Each number is 200 + 20 x the weight over its row's rms, rounded and kept within 0 to 999. Layers, rows and columns count from 0. The size before them is the row's rms in percent of the matrix's.

# up: layer 6 MLP up, 1536x192, rms 0.0596, rows 1167-1180, columns 144-191
# down: layer 6 MLP down (transposed), 1536x192, rms 0.0624, rows 1167-1180, columns 144-191
up1167,095,204,167,200,171,211,189,195,190,157,213,188,183,231,230,212,223,242,199,221,164,182,187,205,166,195,207,195,202,233,203,199,207,182,208,213,231,201,183,180,197,227,154,213,176,200,222,187,216
down1167,093,176,204,237,223,238,214,182,171,182,190,185,195,178,204,193,170,184,249,147,186,206,212,200,207,196,202,228,178,216,191,208,211,229,207,197,216,189,225,204,174,178,168,178,219,199,188,179,216
up1168,088,213,195,203,180,202,156,170,246,215,229,167,177,215,169,204,177,213,204,186,222,185,195,201,220,205,191,191,196,200,170,212,200,195,193,208,199,170,191,224,178,217,181,168,212,186,211,212,165
down1168,093,243,240,224,186,177,192,220,197,190,173,236,205,208,188,199,196,198,205,160,196,203,246,197,199,248,206,175,201,185,202,176,179,159,198,231,201,228,194,163,202,204,196,190,194,214,215,189,160
up1169,101,214,215,160,229,187,173,199,217,213,204,188,199,196,182,189,188,197,189,172,220,176,210,216,213,203,218,202,194,176,210,208,225,190,206,241,206,217,190,242,191,225,246,218,201,221,216,204,200
down1169,096,194,203,226,185,226,194,210,190,191,228,193,222,211,189,207,233,217,224,200,211,205,219,222,226,180,188,174,248,189,165,257,183,205,163,183,212,195,186,195,207,204,210,195,200,185,220,195,200
up1170,102,205,218,190,203,194,191,234,197,215,190,196,202,208,181,204,182,232,156,186,188,195,183,191,169,190,223,205,203,186,208,164,193,180,180,193,231,156,195,207,210,208,209,237,172,191,195,220,211
down1170,104,175,239,209,224,186,202,194,182,222,210,209,195,237,224,190,181,196,227,200,225,174,233,202,190,174,180,214,194,204,216,220,190,178,197,199,210,189,206,181,175,179,229,203,197,184,205,151,163
up1171,092,217,234,236,186,210,205,199,193,185,242,182,193,195,207,192,209,204,224,184,194,173,211,189,172,230,227,189,190,239,177,149,211,187,220,194,217,217,188,203,179,218,196,194,196,190,229,188,189
down1171,097,186,205,179,222,211,217,190,199,200,181,204,189,211,177,209,191,225,221,221,190,188,209,200,241,188,194,212,187,203,203,193,214,208,196,203,208,216,217,203,214,203,198,195,196,222,185,222,238
up1172,111,244,204,187,230,203,180,179,210,162,236,210,212,207,193,200,228,177,247,189,187,155,199,195,212,208,174,231,190,210,185,172,194,210,141,220,200,175,191,204,245,211,184,183,194,227,223,178,188
down1172,113,214,184,197,235,213,214,191,172,173,215,191,211,176,190,203,198,174,202,229,226,193,185,207,169,167,192,215,195,227,191,220,219,193,192,212,184,176,225,170,167,213,200,199,186,182,225,193,190
up1173,117,189,196,209,223,223,180,208,208,223,174,215,194,170,221,205,190,193,172,199,181,227,236,173,157,222,197,177,176,215,199,189,230,198,169,242,213,213,181,209,210,222,239,164,173,198,201,186,205
down1173,122,188,233,178,163,205,231,200,215,222,218,197,188,234,208,151,207,186,191,236,200,159,203,182,215,206,218,197,181,164,173,208,209,202,200,197,217,230,181,209,185,223,184,198,217,187,179,187,202
up1174,113,204,236,195,196,158,208,203,212,174,176,187,207,206,190,217,205,194,192,181,226,178,185,226,186,210,197,213,189,179,229,233,199,203,213,210,211,160,204,211,224,209,171,239,182,191,209,163,177
down1174,114,193,177,175,204,176,205,216,173,183,193,178,209,204,207,210,201,183,212,208,190,205,185,187,186,183,186,232,212,204,210,205,209,214,209,203,211,162,178,159,206,187,164,200,216,207,232,188,221
up1175,082,212,206,256,216,219,200,205,219,165,231,177,185,208,200,239,228,210,186,177,224,208,223,211,201,232,218,189,206,185,183,216,208,152,188,190,202,172,195,225,161,239,205,228,181,201,160,190,159
down1175,097,199,212,191,158,178,209,216,196,240,195,200,201,188,226,185,199,202,160,197,161,184,191,203,186,201,180,188,200,230,235,201,230,223,196,209,190,239,205,199,242,178,201,177,207,201,252,205,216
up1176,101,227,192,224,211,216,214,229,184,207,194,242,182,181,220,222,194,203,203,185,163,174,243,186,157,157,196,187,197,199,211,184,225,193,218,236,189,173,199,182,169,187,190,181,210,214,210,185,238
down1176,093,195,192,218,185,174,198,208,183,162,214,212,202,223,165,204,192,207,201,166,201,218,195,208,192,208,203,182,189,190,183,195,165,195,174,186,204,205,195,210,194,202,219,167,193,194,228,187,173
up1177,114,182,208,194,209,190,203,193,201,184,203,181,214,220,201,203,206,211,197,183,174,186,215,191,198,229,184,155,206,186,199,165,215,173,171,172,205,192,187,188,187,182,208,162,202,201,210,173,209
down1177,111,195,182,215,253,183,192,200,199,188,217,196,221,204,182,216,217,172,201,221,170,215,193,231,181,159,196,205,214,193,198,199,177,193,220,210,202,211,251,211,208,208,194,208,199,221,207,208,207
up1178,100,192,221,212,185,195,185,215,241,207,215,213,202,140,202,218,185,222,227,196,224,159,187,196,207,213,183,170,177,187,198,194,223,220,199,220,175,212,162,206,211,214,177,212,177,210,194,196,190
down1178,104,230,204,217,209,204,171,210,182,195,187,207,210,191,192,193,188,179,200,209,173,173,203,212,199,185,215,163,192,254,223,188,187,178,205,172,204,180,183,188,179,187,218,201,184,216,217,213,233
up1179,092,223,201,194,206,236,206,231,217,180,208,167,200,161,222,207,229,201,227,152,204,188,216,182,146,230,180,199,170,193,184,236,193,223,200,237,197,227,203,174,192,256,218,209,211,239,197,188,185
down1179,097,163,158,257,177,177,188,221,192,202,195,206,180,233,166,217,186,220,204,200,193,221,209,197,206,188,217,242,226,206,217,180,145,191,201,205,213,201,208,247,190,206,192,206,183,192,210,189,210
up1180,103,200,224,236,180,202,154,191,229,196,218,182,180,198,199,176,196,228,176,208,208,176,207,224,179,192,226,195,193,173,179,151,240,207,192,206,186,216,199,216,225,200,194,237,212,206,199,200,190
down1180,095,172,189,207,203,208,173,204,223,207,182,225,196,209,231,192,196,194,243,169,191,213,226,228,206,189,212,176,209,200,182,208,161,185,212,170,181,214,167,173,172,204,214,153,161,185,178,202,211